python train.py --num_hidden_layers=13 --hidden_size=576 --num_attention_heads=6 --num_key_value_heads=6 --head_dim=96 --intermediate_size=2304 --vocab_size=8192 --hidden_act="squared_relu" --norm="rmsnorm" --norm_place="peri" --norm_eps=1e-07 --positions="rope" --rope_theta=13600.0 --rope_fraction=1.0 --qk_norm=true --attn_scale=0.102 --bias="none" --tie_word_embeddings="early" --parallel_block=false --extras=["some layers without attention", "local attention windows", "paired heads", "skips across layers"] --init="uniform" --init_std_qkv=0.0184 --init_std_o=0.00361 --init_std_up=0.0184 --init_std_down=0.00361 --optimizer="adamw" --learning_rate=0.000895 --beta1=0.9 --beta2=0.98 --weight_decay=0.24 --lr_head=0.00708 --warmup_steps=535 --schedule="wsd" --decay_fraction=0.763 --decay_shape="linear" --final_lr_fraction=0.1 --batch_tokens=131072 --max_seq_len=4096 --doc_mask=true --train_tokens=768500000 --max_steps=5864 --dataset="wikipedia_en"
Each number is 128 + 32 x the weight over its row's rms, rounded and kept within 0 to 255. Layers, rows and columns count from 0. Numbers have three digits each. The size before them is the row's rms in percent of the matrix's.

# up: layer 3 MLP up, 2304x576, rms 0.041, rows 2172-2300, columns 384-431
# down: layer 3 MLP down (transposed), 2304x576, rms 0.0353, rows 2172-2299, columns 384-431
up2172 084:073114125117110143144161178115123164165062113081188136120148221161113119101131122106082217130156144108074082111146120161093088074079197087130176
down2172 078:128112171105138168156082134111174112130141163134132114145131121074199142097108096125095174098204156143140162139140126145174151125087096084129174
up2173 094:074129131135051100136133117126170109186100145081149128149162144133101165139116062180121157173106180127103106134105049147115106137131120162158109
down2173 096:154156114153134099051104140157123135093068157092072127108114083147157168165129035141111167094197170141107119179166110148112140108091135098129129
up2174 106:125116139121082109133147112095135037088130117073150168164130133081093161108108107110108123128142089179059173152117158115125185090118110070176158
down2174 104:165168128110155109143042103134063049196112072148129147093146119152098143143114145069097130114154112167135134096090139114086152132107145137080104
up2175 100:142124088165120125077128134140106139105155099135098150143157147153141137144067124091113089128135118098120112129143103099165091086117096208173152
down2175 104:189108161155129121155119079129075077153093095119122184198127154125142140192094093069014068132188131117112105143102126110161144125156178199153120
up2176 097:101113161128111104095190181139160098145144126065086130149149157134158094048071111121113150119102115152118129168153100145117129129090176120077153
down2176 101:080134149101170077121112130096150139141146104103143117120106176144177149131185087164140180113135097120110110146066171059145076182138091069112109
up2177 105:074141147122119103134145142144152127151107084125126106091254148082125130154145110109142079178129152127101157122107108183148097172153100125160118
down2177 110:140137165124082139106137123110109173142164137121150136182098141147118097105129102093142068134158122119130175115216135131123126109168105113112152
up2178 093:110122125133110095092100101124152134147140106126150121177167132147124148161070129147206068114137144059162169150090112066148108142134121095160122
down2178 086:132049116159169123230104105082186125141146088108127078122096151082159138097100100133153141115217110138104171103130133166133166123111150142154161
up2179 099:117109154138075091154176137105127076127130174106145142085166142114117131138134087155151111111097073122147099160136081116126101158135091165151089
down2179 096:088068131188152113136125074154143127164172141165167157153127140104103098117100123118131119137204091139154155152113109099183133101146132148179125
up2180 102:109121119171134110142071145170146097130134105136148167089167123093123195117126170149168132141159078176101201134050073186088112139127105123155201
down2180 104:174157141100122156118130165134123088148118077109128149138127138142136143151136093129096112179119127173128161172143136200096170192144117124189149
up2181 105:137115133084170077157127115103160143018135160114148124136078100144131133149114130154143154135091103125108159098105089134121140102094121106133183
down2181 109:185024139154168083102093115129068084117130101164114134142093117162199100102128143099135097181144105082151188175115133107128066185182140114248114
up2182 101:162134153150128138140129178078106094163124154154199141103127159114112136093119122125123128123183126131158134103155087109202094133147149106133105
down2182 099:124087170135166121087113119103124152122079114113117140150188124126106119169142135091129107095103128175167131159130133115165169094138117131160156
up2183 106:131107142137169118123143077109133087159039176083123122151090052068129110100128121103113117147096123154147203112100118095125190167115121092131138
down2183 101:139161045156178156161102104182111117121134145127094159111148033141117059155075129124122114110153170130121151101134159110195099117104070121111076
up2184 104:150089170113148068148038096132161097088087176071093113159108203117174119104099083168110180126139164094096107130104138135127154135091164095131171
down2184 108:103153092166115130097122136164135161108154163162129062121097132111086113127150099126137128066160170092159168082131159093129151176032080065132153
up2185 105:156120125143102113128112125107153112061093189116126180163116148089131163200097105111165126117166117133058117131152195175107133148041138100186127
down2185 108:073176053138113139098136157125080131146140136155157129094160135101176137093134159126098045108136145125130127138188136104087153077107148164129120
up2186 094:148104150081108133112152102097155118164118172105124133140089128076146065115139119143147205114112135021169117117142141109091113176064065102149178
down2186 068:173109114141110110145084116130161136109118145142123119100128151122149126117087109135137147122255153161144157179097150117139090106135159097100118
up2187 098:116100105151110121105122147139101091126128137064121047143139147106152139155124102123122161103105159062129192164113098170130157141063094063144149
down2187 099:184070153141148147135096139117099079129114149100119127173123082166174131154122089158138174102154140136138184137135132114085177119097114117146125
up2188 097:154111142161162079063125150141161123119073173104113165143163154113143062161114140142202156120160120088145137162114146151111163121113136121117163
down2188 096:100054105161103138103117121086164145164086125158106139112168169151116153151105102180062180136185130077159095135188110148129115159095136147142153
up2189 089:107108095138079119099111176126210144131117145104173153139130149125146131134140154225109129091122178071093090130157111105160138095149159097130112
down2189 094:185112189183149114116150067101154157125142130152140089191158014127166136120112164133131117109195085144169148193121100189126122059117109117116111
up2190 104:058109100189096121150067173196205126131143076128071114124121156124156093144094206125135143110126090110159113114133153093150128122110192142144148
down2190 106:088136098118103136157129144139076122194181054119154111152134125108099130159160157083112097117090100120186103120111178111108091169146185097156133
up2191 104:156099099075098121117070133119131165145103146145097184105111073133127086098112144145100076125080122104155127146093086131208131134108090183052117
down2191 105:131131127118118122131088080185127113124135101074126173101139160069156099092115167086101138132104175169061133124101150157123139099112104124096089
up2192 110:166151121078092140114062158114152130160069109110163156070116113079157128106152120135126085084125116123135174211174151095125095130117111135173204
down2192 111:073136195076124045146094120095098140106118151108120148114136157150115099165070107156134090138151124106177082142134124159142161106109068126069146
up2193 092:146083121142132122070135172189106128127119080099100091154168131124104145088081138141100164162108130112136156146121144165108158133130191104116140
down2193 094:194141141162117152170121146117084140133088151160086062155137095134105145151141157137105136130191067128108097132137129151105185151147166124134139
up2194 093:100137178149137138090170103085144158155112146095179164160089167057131144166076141120093178151142173097116104113073115163154142129171137172163158
down2194 096:116160058129119221092119130104136056135121173115192194088115217118155080141142156112067116068141075142125143149168090154165143170099100147060130
up2195 099:114150121188125147126102104144073126133100152150162189158149153150142072112134096109132160105111181132159117159100127131133101099131165136106112
down2195 104:068179130141167125150145125118109156141102138175113190099094107085087137133122127155142098170186150066108076065156154098161112136109141128063121
up2196 103:141137144152170148116169137172202121160085117115136103006147142091100127099108168149095167086082089098159153120125138143112148138130148094113132
down2196 105:140140154081136137100129127102123060098175132143105047143167139090108132125134139151121134149118157114151128058130122109138055087126114119127120
up2197 090:194106108085189088148138183134104174094110144112169113109121083136093119143114145125137181134069123062110152157149197105177150162095145105168134
down2197 088:144173153154110105110121109156162108116112122139121089098122135158136104163152132096110147012111065112094172140127102127108174147118123171068159
up2198 090:160117131104176145055101124153187121054140173173201124136193095157175102132145111147085111130105157134123132123172068136112107157111165187122129
down2198 092:161092158087167121123170106120153150171104188181103125139124053114122145120073132130137167145172085148088128121110164162123175084081136146155124
up2199 100:058109096127067091158101178159125087138113077126120103112114123164116128107088117093123090234084105076132151140102124129173103157144159229124156
down2199 100:093114107134165130140221069089171125078079138183083114150111160131121105117162076129124101143205094055123163204144107087090140138183187148140079
up2200 098:129122190177092142128122127191143131136121133080179146114154109162106127128118091119145142090145131111107125163168156127155215201165143139148113
down2200 099:115164148088139150120131151197133123125060084114106146097136149090102187159072079098140113105083183134155126149121133084115172169089179139175145
up2201 107:158114141131099057109119155110120119091159120187074099128187146155183100062099141125176123176166117115161137122154071104169112153103132095174153
down2201 110:129146126099134109149138130097152101106152116168115144075095144099145130149146137142171092073163098180094112159211156163102165079184083110080112
up2202 101:066105133156109092135054167109105102129119104110145103101107109040100130150100080128084104149191068125060068204131104151166086122109115104203139
down2202 104:063160136125143185126152111067106201102141130084114138135139094102145147184139079098097165153079072115134101141141078161133130137150054157119212
up2203 102:172117142084145074151117145147081106119134077152130083122133113112133157159138092130112141130123130084121070151142090114110153104091071074130099
down2203 104:154111143128182147161113094124155122108142094173159170178111103125090132141116107086134101147203134146127109108132131192120104103122075141119107
up2204 094:111105150221140136136113153154148107113148133150106139124102134128161162189035099123091151132113103142116102123150108171121112129108144152108070
down2204 096:123022138097088131157114113139139124126145194142144084139189106133164149103120096176129178114144154141118160181137109149156067139136159104122144
up2205 101:146132111171081072119118168126133115141162094107158074198131142119164127152088115110163103184092109079129141158143157179118206118097148163139191
down2205 101:077143104155138099087118140164121105157086136109084148148112176108070112095140165139111133065170126201140090145176123128193098102076125123111089
up2206 103:154087089188114157074148123153101166135125161129151109135123121162149106126167048131123175132144119117144173141128180118179159148164121123073101
down2206 105:152117129181076148103117072086137161113149121107169158124121134129085160157138072114091184126046108174109095183142141170089115138139129120100172
up2207 101:097094104159106158125141194171112139167126111098142092089122102138098142132085135127188140156051088096181136129103165179149098130116138131094080
down2207 104:092075102106059164183116168110073122163133135113127124074096180102101092184078055155166122077107138087104135077202149140123116132146147155072113
up2208 099:190152126092136142084169104100119116078136160195111120141159094130141140138146118151158108141104142088095153097061076086175127135136137146127102
down2208 101:125159125161141121155098121136131111130157100178124092167146145192151118087133128158086130121141138065119101105103177151092118097118120148135117
up2209 098:029151067140153086063055139117110145120119153083127125113132176159146098115105154143147136150120159172114153162117084082109098068095203187185188
down2209 100:119130149138149102114063111140136158167120174124119095079093083153082128114080100133139097135141118163153115137175204155129122166186121178165202
up2210 102:038168156150080144111108154116114117146122142105108074096140203106131136103128114143089090111072134106105089193097113121117084138133143176088151
down2210 104:136147114141142148127071137120142162139144130101110152114087123117197088132165094119105120073155072151130124154080120141123131145138148140146161
up2211 102:125095142178108153107159151185100157105135093128143119096126052093096056121116119147121165171140144053109135081149132072158163098106139102058062
down2211 103:145098184134103128140099156114154169138153138171130157120122095156192075113123145144096190127188129102131133144175141105138104124174146119176095
up2212 103:128097163139095107135123136136108079082124088210113133155102137086096140115083140142128151134141146123115104166101121154160168115141152107122131
down2212 107:148091130115165152175173129118175168148175092100083105124122147151114158164122172087134157131116165116154129157125159135045188105071116141137130
up2213 116:091087110165109132032122133118124093155159176108133100098209139143158102142074093148093104190154177118158130185106107113106109116094172153093082
down2213 110:150128167125139166123179067136108210125145087112150111148089121139061130090104140090137152097181119133126166148104175098119137090090156129128062
up2214 090:135141111095176092174161125144159090141117155107156134049147149076125145133135086152145147116125123091134118146077100149131145173117132122148157
down2214 092:108180108146132188195120089142085118153040117098150114115109128101114101145136098157115100110175133118153160102164125098099129124116141145119089
up2215 110:133092146116165119150132152116141124097154144064161081119163135106103241109092125109152192112145088114142116139124089154188140145028136122112115
down2215 111:134076142123183116160117082195103088131189101115110081085110130120113176106155149156156140149137115163147123149162088089101122153132145107118148
up2216 093:187065126099144102125155105129097139071121122153179106104128105118177139101172086117118144098164108103109112145117119057156169206073125078146135
down2216 093:165172123098080089153083198128147128091137119104116087099143053092145133062124148109166094113106168097122097129161113066108107111113079211085119
up2217 103:125124144135130100127119083136139044078111148179103140135135117117129056093106084118130121121163097132129159142063097115163157178129134115107118
down2217 103:163171092093122121131172052100155145089096093143129135143156160158121106129104209132142162166108121075154158116090116169144152086144092167109102
up2218 095:181131051137134115117134153135130088154134104160194175163150152110130152152055117139159128135128165112131153124115132100144164148179112155172135
down2218 085:125118166099126121137134103134098157101117155127097132096160177113078116122099135188147167135182195091161149139090144125166193159100123131130132
up2219 099:135112097107140143154141092086101104117143172154155105189122195158127171063133136093182113113149060171138155116106125149145137101121159136155085
down2219 095:103085089144149162214091097140147128115140083155185064115108118136095116094096098096128121124255145105109073130112137127129116143156120104135095
up2220 104:104076040172114117082068106100102089165072081073095137094189092116123109145065149140140147147124148050150160141169164086136110106103171074081176
down2220 103:081128130112148075138171177113078134134114133153109098167135110162087108135153191068121118125175132081147050119130115109100102120148119133162173
up2221 104:106106109152094135100084158087147157147171127171117108150118165112133084143132114122166160099153127113118122126123153191164108089162167177156183
down2221 109:089046097130141112215147197119053125109123068094045122164112156120083108133179196076164150064102116165147150038166145104123078129168115148125123
up2222 099:146133109107125162134102109121138159072160108143100096136155086127113118085121145163078161160110133071084097147128129162133125074121079106115116
down2222 096:074126047163159105180105121108103106075083101143139184047154122092147096154151129146148171097188124169157149113102206105119122137117118143135174
up2223 100:078155117081164099130134126112143100150058099095091082125165136087077086139134188118066070126126081112135129132176125165147118143145152114105141
down2223 101:107117125132135147147138110080067138156162133144146142133184140083118100111114122136138162088145134119108131145115113104058181136191101107105165
up2224 096:113141123089156157138123146135152077125099098073132128095155164155164111140108133102114131133112139100191194175155128180129127187070170179117188
down2224 095:054125187134142150101133117138183147164073180126104130131138113134143077101143117131141077131197125158146120173108135151100117192156161159169131
up2225 097:146104146118148143120100127113153161120103098068142124106137123047118133148115125145112135068187157080137080105113128100143158107123135111106123
down2225 099:143094137171154096116134144111137117085126088134166077103153144106156203117181157116164177141152142109094136174145155138113087167082149146126107
up2226 099:158117130155118160133158119114143137105089084105104082100201071134131136159199075099112094122101157114094173169144149174189145168155104151169158
down2226 101:126163070079125111101124072173106115112133126076173148122188155122089113117080148118096072106154106142127165076138104123105145152154172180121148
up2227 100:177103116104139154084136121096131125154104135151145133114121138092122101136093118132233096161160116061093228133098161111116179138138115106142116
down2227 102:134144120209090126071109157165140105088123126136155121157091105182113165173157135145000160126200136124139186143118104114129091131146116192166143
up2228 098:144113104118087150085183091166152116149106157062152149122137137095089149104133113162075088143157151122106165180145136113171159157100121155121146
down2228 098:174190164144180140071136104116094100117093069136194126115136107085160075108113102200112162161136136177089071115124162115132118163142121082173139
up2229 099:173124157143125122117115140120125128085112098173150068122168072071109106114115158127103101147212156099101105145143125080165192100083136163168111
down2229 101:143075129113123117112179191130184178195084180157119119080139161118153064094149116122129128131137119183166060083132105177107095144101103154173156
up2230 094:102113108162154098096084112211118138112062158066144149140152148149102184107136112129167140106181159142128120136102096142098135102162081186161150
down2230 099:132140110204137135136085092151100157135158101071109171163099084117133135109076114165120169176162166111092124102114134137121105108124135138091074
up2231 099:180104145143114167127124195097132112116133137091140144153138105127115143130097132124175173173165075197133140111119166181124151107125157087112096
down2231 101:153051156062159104130121060130111134088147116165126121128176105093081141158077141151125125184111118115183135146157110085107126116140077130118130
up2232 090:134155196143144072122126202147144110150136195160081165063171095137097119129077117116119141171159121117126161165111108157136136125097133189116154
down2232 089:088137121147126166162124100122151137089109153121106127096112181126189085120189139114104083140222046136122139177085151099132110131138066081166161
up2233 102:125136109135115182158093149188079081112126138099186210113122122096133154161098152136186215154093086085114129080091189107127187150129116101078176
down2233 103:114125090134119164186133107101151196191112122129171169180112103091118130134166162187100090129218182119177146105131116191119075084157162138155167
up2234 099:137134103158144142130152128122090140151095152120205150119104116146209120104115081138144147149104201070155097162067116101125116130130222147159118
down2234 101:111122170136127085189074059120211111134100112154122120086129133106089144098195105130052109139215160139135108141143219105105159144111095121108140
up2235 096:145085179174125153101123121123142140132162091113189145065139144143148093135127156115147123169157083164124138172122161141182020150112095149127137
down2235 096:102105076082186141207106151170146127137124117088108119155120139109101126087103157136124136146230129099077112166120140151159193117127169091169155
up2236 096:119101102108152073115162196139130145103146124135215079138156109140140117113080113124077145162127123155152164121173098158134119138083112165127161
down2236 098:063135121142155129181085104160121135162160110115136110127114139114086144100107123107204104144180067134138140120153167111122133135128134123089140
up2237 104:094099108164095104042042131113110137161100114113100070141134127122156115065038112104082061096166146151129170143099131082134120138128141176140110
down2237 102:126118127156180122105114127133152118141130170158112135164105146147162083161099171056109078139169163182079084113123129147171150110158159116130118
up2238 094:169086142115107117094149087167155116133146057152161175168162118136106085170059112159100160126100135101100138136131087174181164092121142098086106
down2238 094:131127133149123125123165122162136130145138163090084073137128120095125133140105096128164097132184121158110096181140161186110131120116116122174231
up2239 101:152127105075171190097093113139146119125136141117131111136209124159140142124123129158158135143114117098084107148144162091119120141071117088093068
down2239 101:099117079128185064161140102160202110124148105127106131173129115098090120097118127109169145092097098103125177108121105087135153122158123128137095
up2240 101:112132151132108027114126158150161102160153055111104079116143168110090136180085151157126169146068110116239124155029200112121077182126154115092070
down2240 101:172159119095171068195112184191162130140121085116173097123103129128105160111174070156177121107207137137178213094156079099140122129113112111137104
up2241 099:128145091113084122116107143165189080095106143122113128123136145182137134145110108140105117163105150170139104121115143144088142180157142186072165
down2241 092:054119099121142155142132127127186156150101156151164097136086125110077183147172101115116191118206126109129141129139125185129139147114113097139117
up2242 105:096106090143158130140148079131182103140046105090153130118211115129110175167172094168097135134091117152071107177121089103096113098090144108095123
down2242 102:114067143130145109139120101105175100133117130155120151126095165130119156087141101074102143164204120102123169143121131171140084109191146138140099
up2243 101:107107108106168153120068101122149135059116171115179109129158109123140111114082156162133119194095115122122143137141102096191129116129121103178127
down2243 102:086105124110077125133169131147141097146135219097153127130126134148167179039094180091160123096091191174169154152138136156148168159172149140107129
up2244 109:102139167121180121171118175146147098071152182098088074092115177127121085068073091138114073140127121097089156164152164187188144113064107122091131
down2244 110:101136143118145158132092193126128104109158087078142099142163168072129100095151146100072172114156111161170085132146133143114135150139113152172150
up2245 098:139112175139156106124121106177168139076065140078125085150152105107071080078166182167144093205075128098134172164117111179144110144164104146158136
down2245 101:164106152152131121135175124079167178093200141183143064089172136125135141119153223147116138093143206119068032180081164165095111119128120105146172
up2246 109:109136135125112130095119147072127164140101091082099166105140083120119124121082141133088173115121135144150148140088109142136118155060126073159135
down2246 109:138161092176175159109121124182151135124194099065165143076145140138105094101132098119117166140199148135135116136176194149184151154172139182112078
up2247 096:144085068106185104113145112126143191161122149116118142108175112130101072151138120153137132119075129117132063115107175119158077120150165194098061
down2247 098:119130095113061172177113127114124098185113103120128172131095080137095135124206146169111168094203113157137153127188120164119090142110126168157177
up2248 092:195089143053115096144142083146122131153118133140059099115077144105142188153101163116120139204190148134155125169103148164188090139139155071145156
down2248 095:134199138144088146151186094116090151155122120132152136203149127109099154109163055103133134105114167152141124129148150093120150145148118150141139
up2249 096:130099162127169121153130109114060167071110078158118076114099130102151106102137070163090123146152073075112131151109134098126154108115122124095080
down2249 095:183154143128175117108154113096142087186081129115131100098116080101122164135159166136159100119228086145105094158092116163129064178077122108143104
up2250 105:153106140092129134138140167098145059111082114122092102179117094119112085116146099126148127162116120065160133193086160071140144131098160116158065
down2250 105:122180082121038118112111114105147109129149068160178162136166083131161174186080133081139136192098124120067097204167095161146173090112096159148138
up2251 097:107137104138133128144129094142022120077130194126145107081128157093087126140111093107094185138145165095117129143121143094110120127116099097137151
down2251 100:177129100111147126118125140150143102159084106100167148118127066136120151118063092115131126108151112116164142141065166140123131146139118152088100
up2252 098:098084160098068136126153095153128168159110174176155172075161154136185118053133101153107156113162131056178125143131178152160195134120200139067097
down2252 100:177139068075191196113115154165050127114141121120120099139133129152083204185142082168161117128103108126140092133059124126133138149129192095140124
up2253 100:076147136119171094107144167160110178095127205125094049085092122165164072130117121143103074110082155175130081160125126200137122112090142144145170
down2253 101:108133193114088146088109091081096115129113177127131113180127141195109106100166092147139183110131125142095151164122128137163146150107159115125129
up2254 096:122130179152077114107119150155120062183091139116098140154120074117135099101130084117174127162149134153119168140159102188157110161157160129063153
down2254 095:161089162130146138098069108145123164114161177083162190147092099101110072094159089126107175093149078089093135175140138116153141121080068133114095
up2255 096:110109187087154126051093104134092119169069116153140117155173183111111120116145051150156142099137109077073158152109119083200123094167101110139068
down2255 098:132157171105113113100109059127173164122135074149123141193123145175121120155145120111152155111134140125111122160187194186147144120143093100110155
up2256 100:114115108129150145104068106108205140146114169111162110102210130125113071074152149133118113237096085107149159160116127115118088040125109123074104
down2256 095:153145065140178144170119136158173158131089108137114119137125084064159093115131151139158180143216115163136154139121144116117110090117142147061146
up2257 102:136064100133137194109126141122131138170138156087226132110144129118086125127142138174133146101107128148113179122132153139134162111146171060171106
down2257 102:140177138115143153089094129093136070098152131105197130189089110114139117155140112146158164201247178135159125132165111116128125119102103136116167
up2258 105:146086104187114150073120103162088146085057026149161092177154102136148149114124179121134130116158128124151142175191069135132129135115177116081163
down2258 106:158154162094162147124161140152150115116170082114152107075107155112188146118118132117132130123124155042170063113081125128111173161090169109147132
up2259 101:124126100078091102093085152122163118141116139123097155093119150130107137118123142142170218104122180116061101213125145060117165095123143121153191
down2259 099:128104135104142155139155127060158111163086082169145131167079198102117189147125118124083174107140173130127191148096146164190171161132164151074182
up2260 097:162113152136075168104144123139131126147173086156135154102187103143144134144133093151084180068163117120158144091182051132159117108114106109093107
down2260 103:116101137093103117171142129118113119131141112151134105108155142130164159140189071127120100086163076039100141097150139154139107076154124077113088
up2261 083:101103140142100169153103070130160139157164120090139167166103117178077129142173112151166181120054163057077132115121081179136172127121114094161146
down2261 077:116084076189167138180165112184164117108113130155150119082143139099128187113106153137109169149223153176116098184135122117136130128093105076071154
up2262 100:087145100134056099124112123129154162054164126095152143085179118157156098110116095102082139111128114121091143159111091133108091158157184110176116
down2262 098:146121130111131156144137099117091142118118149093106102157142120114174132119058144071130109057147145134090144137147154142080112237124082147086126
up2263 096:120120189145150062095123162092153116147139084115159146098101162134132117122114120157158134139164115161162129150085109134102052122082145134109132
down2263 098:140060121140118153096120125121124176106175122122145095196061101096194101118200129189083151083177192116092114071086181120095153123088090146119167
up2264 104:132124125173133148107120116143119126058161118128143117105182105147162117130104107170167113179126161145097197123110163134127137145137218131112128
down2264 097:223112132119165138129154051149078125108154058149108144131148098128130122133113139185136096133122097149160191125140165130152158133164122151101062
up2265 094:141150145133159105113159242093171117066119127121140105151116124110131145168108070154157098155103128054148103122104166109176121090163087152131149
down2265 085:154099159140067147198071070126118097187150061127148102151137113129161117143128116157116147107174178108155183145120083116139131148161101119107123
up2266 095:103097140061137123163097105129155137105109183093099197125112103137100103102118121186089189133127124090194156114174152098156125187144133186175183
down2266 096:135092117133154149154135111097159125078132112141106168105121127095133191106080136160123147143167173133176167205133135096174090055140175117112088
up2267 094:117124135115044113132074110178153038133140208104122166110190140134113149116161111135109127126092167075064164152096108192086106151156128131154150
down2267 079:170160118106139135134073088173128147110056150156150046106105139128139160112128096155133151100192150132107106165110108148117136103091148090100126
up2268 097:117128086174102187154168165123128128112101107082118130114124102129122152169116141173158078164168054156138197153130154165179124143138148162108133
down2268 102:104102097091160105127097096128201177104141081145113180131132146131063044141108123090100116164177105128170128176130103125110135114136112106107130
up2269 094:173101155126121128113147094133108145107095169165147063117097138098113168102160143118148164143090148121102161095110084161174131151145130095132086
down2269 090:129084145108112083089131053140105116179165130118117099082089171051128151121142107135098126139132136158208137146109109146159115113133141131144097
up2270 098:176116115105192072146160129117134113084125155112107127141190152096085127104078131095095124142091168115184193130136093116161066137072175128184069
down2270 103:158167126131148104138150171125123168141176155118100070115125132148088196168169114057066123126177064108157122102139146085096069139068146131135121
up2271 095:144129160155078099136128133143134106117112132146104148152117167072059093122147116112106016126076120120116185125126143144168157104149097140123120
down2271 093:154125075085126149107081125068168171117182101089169161165177091098135105132108107084132204145159125096133147121142182145175111060082158079101191
up2272 106:084127181135118135129098132159148136189123154160160119108094134107138108126160119197162168099156134220080151104099096153142132192131114082051130
down2272 110:086075149168157122118116085105101141125135102144115150110168134083090100210069167152087147113089158143089190178149095126096090109164098154095101
up2273 098:097120162090174150075169078128119113102105144085171108165105118122125132148119150143093145104109171102080173165187030090141112111143112125142122
down2273 094:154132097106155108118134167174078106109157113140166106129131114213105065100147125112157130143098079130074128106099135101176167104125096171079103
up2274 107:088155139164083120159139117146141109129147106177185154093146111171144092055087131150114132145150140112116111138129143125142078147145131159139168
down2274 108:134131081112095161144160111099109100037113119150175128135092054179170194113139125088141074114127168224128146146108167130128088091134146139115149
up2275 100:127131100107112154150130178196176112133110099121161167167110131079144140143130163121186105126173098118178107140118166079142143122156130134137147
down2275 103:068086131047092137180133150173120075188095140148195151146184117147138151135119127119117136150146120094116158189112122087135143136084136109083110
up2276 100:115147092103105117127131154124023137089113095098076113173182110123196182115139170147094119141057105108157157168170071143175173130085122156101111
down2276 099:147133110095116150167129095128133076120134151070169086171200194102109153179118095121124173142211076190217110120117079126076198106091109128093123
up2277 097:122075177141147082154110126077119163131064120137107060143127128085081128108142094119140107154164167079096071160131128088136113168168196175153127
down2277 100:172147156142136154157148116138143127075179182150138136147111130101132121115077110125170120106158193148125116164165209143068124130122183159061174
up2278 105:110108120178138103070091125150119128090133132076116147120129162120125106120093064135137151092168176068117186155123152133211160150091145121088119
down2278 106:155156117088140077134069140132146129143106104139142183091105190149124126145131105144115085162150112131140143139166089156107163155143160125083141
up2279 103:117025135108085117070062142096149094163159083103102144088132157191210104086075124112157153142155094085150106137090147114143148116159116106116098
down2279 104:126167116176180153155148146124137109213157180118156138076143124152175097112103102086135169171147100084150075081109116139143127190129162098101067
up2280 102:143094094111092015055128120112135124110108097159182082065077125155097161087074142124120144173115104166086137131039099142164149131084200103127124
down2280 099:092094142132110149206181148188130163138149095186131113058161110159144076170129132155133070072162107091126115188117142154125126181107090083128151
up2281 100:129095146129101131145089141119133138108145112120173065074141035106081133169089175113126077153123123114089147131157154120140175111097117082094174
down2281 092:140107150138160108195129125124130174169164130127131122126109136118195091122119126097200127158109117123157117159137138130133176136119114132100154
up2282 098:097066121096142161106120126098161100055119084113140140116122126033186094148152146102133087132129121113104170179137135131182149126049108170122106
down2282 095:166167134121129052147075115173104092168124128086147113106129124098101128126142094124126142155166084182122104147147110166105122078149131120095157
up2283 101:141105141119096126084043079170103073110102117095141162087121183114066196153085156150127135104121115131105160140101130110124123103159110147097154
down2283 103:135095150141158107177207064199111148162113150194140161126122135092116147089133117176142091107157134149139185145137128106138111162163166118133123
up2284 102:106104169158062154061059152124116132057054100130129107113142085145144106110146138150099088208117124109148140146141133070130196111092118170117082
down2284 098:079130176061208153128097108094105144180154126138164162182160105100057091135105106130123073127198133118136157128147141151132158131131110118162161
up2285 104:164142121096126084099108139092210161122154084136150057115111070157137099055111181166149150137135095144145162171109116119155116143134140124095171
down2285 106:153097132129091128106148037121128150113123120161097100111168135155119147167132129124074125116166138111131092131076115106131131145069126121132129
up2286 100:134120067165155106137113165103147190052045102134100166128105164112132197098129098160111118182103122084085081187114120138134172106140119166122127
down2286 100:091131125117189084140126101066130160114127109139179179138133151154144112118166189130188160109164139166149108184104125130191186132131094100108162
up2287 098:127142166159147125126148188148112175128175114175084148106097128130191146123084175130143140155108116152097101124088165136138119158104084104155096
down2287 100:167103107143117133115116155106130102114154153125075124131121107157177120181127137104147140138158126139121166146122075179090158137138136128093127
up2288 105:098104130126092074061129125072102085122154168093156102159152138091121064098120133075141111167203141063127132123080104125119069135082122139113064
down2288 107:152128125140136160157150132131110116117112177107205184153133109114114125170082110077166096064167072111152100170102108100126118140152109168124199
up2289 099:170125100136042137185145142102081162126111142155138110135203114072112180136094126122067115099107171090101099131145100123140224120141146125135111
down2289 095:175117095159073157183140088107151136148165097163163142126150144141108134145119040087036106114129162107127118083071161092124127122112132147167059
up2290 102:111105141130112099112138068126109130085063134119135145090125078104175102122116127166102108130142128118138152147117179143161120119101122123141122
down2290 104:134127105143155106204082082111123179184128172175178178098068136146183145072098169123196133175166122158101154159150171124148138076142144100171102
up2291 096:134084087161125113116129171154128115051139112101126132136129173134134122105151150096125099143103177166159159106108081124154093097132127153171153
down2291 098:173211148075104088162141097103174106119115159079103118160122114130100111154118123154055123159127075144112187130093119101142089143137199127152113
up2292 106:118128119136088146070137089125170123083147089148154140152183054134098114168095149127091145109138124176078114125191091137134069064090094113117136
down2292 108:114153141153122131087049091128132141128125112110108097109078167116128118197111096121166186123178128140120130141191093153186164102123128120134068
up2293 102:122116120152092154115101078113101084134136196147186118074116152166119127141087125138140103134130187161109201120152130205134168193115142132073146
down2293 102:123151074162111132167085110107093139148137176125125195135202105126120075159196135150155145092118117122107133109127096074136073119156202128099155
up2294 100:142104152141086102163077216133085122116149124151152113139142136110135099143098154155094134166091081170152131144115125148123070074134145125070139
down2294 097:180122096148174156170134105119089097166121212144123088092120073112140110086130087146146099103195107110117114129141141068125130165008177105074088
up2295 105:149106115153157047114121131078141102119092136162116165123115071072128153115097071137129084124153143152065108125104145171164127113033163125172105
down2295 108:077128109147155063112176140079133103135128098127167094179087127145134127146108157099106101163159098164129119166142095074054138105121102091129095
up2296 104:116083102143128195111205102080170160075098154172137130084098077126044142143165154105093153120142106119116154129060084150136133169089133156135156
down2296 099:145167158159078111132158112147144107137088102093089046097120182142083167075135104116083102148112133167184131116160096121116144114078184151139098
up2297 092:120032143153139119106078110199078127035153101104087096111157108081136153123086115161102097146119082090112146100062085186149132112109168162105141
down2297 092:172121192158151147114123138128071166150105141082186048123113159100136133101048078193165127126186133117156116140167159143124148104119158158132082
up2298 097:145128130111144123154152103141107088082101122078096148121155102100155133131148075149108117121156097097105165119151116177231173162144082106117075
down2298 100:190075150136133113153133173096155119089138125177092052159099173170086143099166125104175146109107063168068135135104121129154103114121149052062130
up2299 100:173112186144133153105097170074105134143120161172146152108141191088128207134136108135200092165125150111162133151158108135217118203128163147108096
down2299 103:103137136138137113184137174116114145120087130101089159139118156112107177127120089153213170076172124123135155146138113070180153096099207120138138
up2300 088:138109126124107197120093160138099138140137184099165133096111113155136120150118145122157116151101079123126144127111127120139125105160167168084090